Weights of a small transformer language model: vocabulary 8192.
Each number is 50 + 15 x the weight over its row's rms, rounded and kept within 0 to 99. Layers, rows and columns count from 0. The size before them is the row's rms in percent of the matrix's.

# down: layer 6 MLP down (transposed), 512x128, rms 0.133, rows 505-510, columns 0-127
# up: layer 6 MLP up, 512x128, rms 0.154, rows 506-510, columns 0-127
down505 100:53 58 59 40 49 48 41 38 62 50 58 38 55 37 64 67 68 62 56 43 62 30 32 76 61 23 37 50 44 52 57 38 31 21 58 40 26 25 35 52 40 53 39 28 52 39 37 63 52 38 46 54 71 31 47 65 35 58 50 44 47 44 34 55 80 60 65 44 61 70 42 42 92 54 45 28 48 54 51 74 72 39 84 36 39 46 49 25 43 38 38 66 36 55 56 31 69 53 66 60 35 42 33 44 53 71 72 38 44 66 25 46 39 43 63 57 63 20 89 55 71 43 26 59 69 79 75 52
up506 105:47 73 43 36 59 50 78 39 53 44 46 52 32 25 55 28 40 45 38 57 55 59 76 32 56 67 70 19 69 52 48 35 41 22 35 42 50 23 23 42 63 48 41 49 53 54 65 64 50 77 86 40 85 25 60 64 47 70 34 37 57 40 35 25 45 45 77 53 64 44 37 64 45 66 49 45 34 50 43 50 51 48 72 34 53 34 35 59 57 76 60 45 50 39 75 46 47 23 38 17 53 38 28 57 64 69 50 30 59 48 33 50 25 30 36 49 65 66 53 65 68 47 50 67 50 28 68 50
down506 095:56 76 45 35 34 31 64 64 50 62 42 58 48 65 31 47 54 61 59 54 55 97 49 60 25 43 50 69 47 47 60 44 53 61 33 45 42 79 51 34 48 35 64 57 55 66 47 51 46 67 24 45 58 56 44 39 67 52 64 39 31 64 61 53 51 10 53 48 56 70 41 66 00 53 43 53 67 21 61 25 62 70 52 67 45 27 57 47 36 61 22 77 49 40 68 69 67 47 49 70 55 70 53 65 66 64 53 55 32 56 49 67 48 35 40 69 67 45 38 61 47 57 18 61 48 39 48 56
up507 096:74 45 37 45 24 40 53 49 61 49 45 54 52 54 39 56 59 47 32 54 39 48 41 27 42 65 55 68 67 22 42 38 51 49 30 46 35 58 39 33 64 70 60 47 42 34 52 66 46 42 82 27 87 32 35 64 69 33 64 54 51 42 59 28 55 56 73 31 49 75 40 75 50 57 79 51 91 45 72 28 48 33 60 36 39 32 46 69 61 51 09 45 25 71 30 35 51 43 50 61 60 50 37 27 67 56 90 52 62 69 62 26 62 53 38 45 54 49 59 49 53 65 59 41 52 40 66 55
down507 087:42 30 69 49 44 53 42 47 38 50 69 52 55 70 70 23 40 71 40 47 43 29 55 67 75 32 72 50 15 77 69 56 50 59 82 46 66 42 51 55 30 49 40 49 42 73 45 50 55 53 24 49 40 53 45 47 39 57 27 42 51 43 59 80 41 48 49 65 82 29 50 43 41 55 46 39 40 51 34 60 59 65 48 49 49 70 53 30 19 47 86 68 62 36 58 69 28 42 72 64 33 46 45 75 00 55 53 54 43 14 27 37 33 48 64 50 43 34 37 35 48 45 49 46 42 57 50 53
up508 099:28 54 59 25 35 40 48 45 28 24 56 45 77 63 45 57 31 71 64 78 48 42 60 48 36 43 38 64 54 53 77 51 58 41 61 73 55 44 63 65 58 48 51 32 61 53 82 74 47 43 47 63 67 58 28 65 59 29 36 60 37 66 54 40 70 42 73 47 47 34 57 59 43 49 63 41 48 31 28 30 44 37 54 23 41 53 46 76 37 55 71 37 19 48 48 57 56 30 28 57 63 38 35 60 65 49 37 51 65 47 44 46 36 39 58 41 40 90 10 28 43 62 45 39 58 98 57 43
down508 101:60 75 30 54 47 51 75 46 54 54 57 25 40 37 62 33 56 16 52 31 48 41 59 54 34 24 63 63 38 39 62 73 21 49 52 52 36 60 74 56 55 73 56 51 85 46 40 59 52 45 52 71 15 43 56 52 43 37 30 43 92 50 56 13 37 67 55 60 44 70 68 46 43 61 35 51 58 49 55 56 61 29 45 42 51 65 56 48 51 57 49 66 57 43 53 38 70 78 49 54 67 62 18 30 61 76 84 56 76 53 45 74 36 47 40 43 39 74 43 44 61 37 46 41 68 43 71 62
up509 092:56 32 43 36 67 52 59 17 58 53 42 53 36 44 64 26 62 47 67 58 53 60 43 56 31 57 60 52 49 38 34 61 38 47 46 71 36 54 43 43 48 55 74 73 57 63 28 38 62 64 72 56 70 44 49 36 35 42 59 55 69 48 62 44 38 21 81 56 44 41 29 63 52 34 69 53 69 05 57 43 57 66 44 47 30 66 33 72 37 72 61 50 50 17 34 37 57 49 71 66 58 47 80 65 35 16 56 23 64 75 26 58 36 41 65 45 60 70 69 42 36 51 52 56 55 48 53 12
down509 088:56 61 31 50 44 53 53 51 57 69 78 52 66 71 26 40 45 43 43 37 75 49 65 50 57 74 50 54 44 45 41 49 06 65 59 39 53 79 43 62 45 40 47 56 45 48 51 62 45 19 65 44 50 46 42 62 59 49 47 77 49 54 62 51 20 48 51 45 62 70 42 50 54 73 24 66 43 78 69 52 99 58 53 44 66 54 19 30 38 51 48 58 50 26 76 82 38 64 45 43 53 45 41 31 37 52 45 55 67 35 37 74 41 67 80 41 65 71 75 34 57 57 60 36 72 28 47 35
up510 097:59 26 70 38 58 34 41 68 30 56 67 30 50 57 60 68 66 32 47 57 52 72 66 54 56 41 56 65 57 51 28 48 66 61 51 51 63 36 61 56 20 62 59 70 51 54 19 36 42 54 44 42 56 86 45 52 67 36 38 37 59 63 15 58 82 51 73 45 44 40 59 74 43 36 33 67 50 56 18 75 38 77 39 31 67 55 47 58 67 60 60 48 40 43 41 49 41 70 57 60 42 34 63 25 44 62 59 71 55 47 57 27 43 26 68 46 39 59 16 83 29 32 65 35 35 57 54 33
down510 093:25 63 41 63 26 73 53 35 53 51 48 69 55 62 63 43 37 72 63 56 46 09 27 52 36 36 36 45 56 47 65 66 60 33 53 24 48 49 57 51 58 75 46 19 41 56 75 47 63 51 60 83 53 24 53 55 38 65 26 52 57 46 82 37 34 61 43 51 47 40 43 32 71 57 76 21 47 53 39 40 49 26 76 52 27 43 56 43 47 31 39 42 32 58 60 47 61 30 45 46 56 62 52 81 43 29 35 33 47 37 43 45 73 86 50 50 41 37 71 43 76 52 47 60 50 36 21 63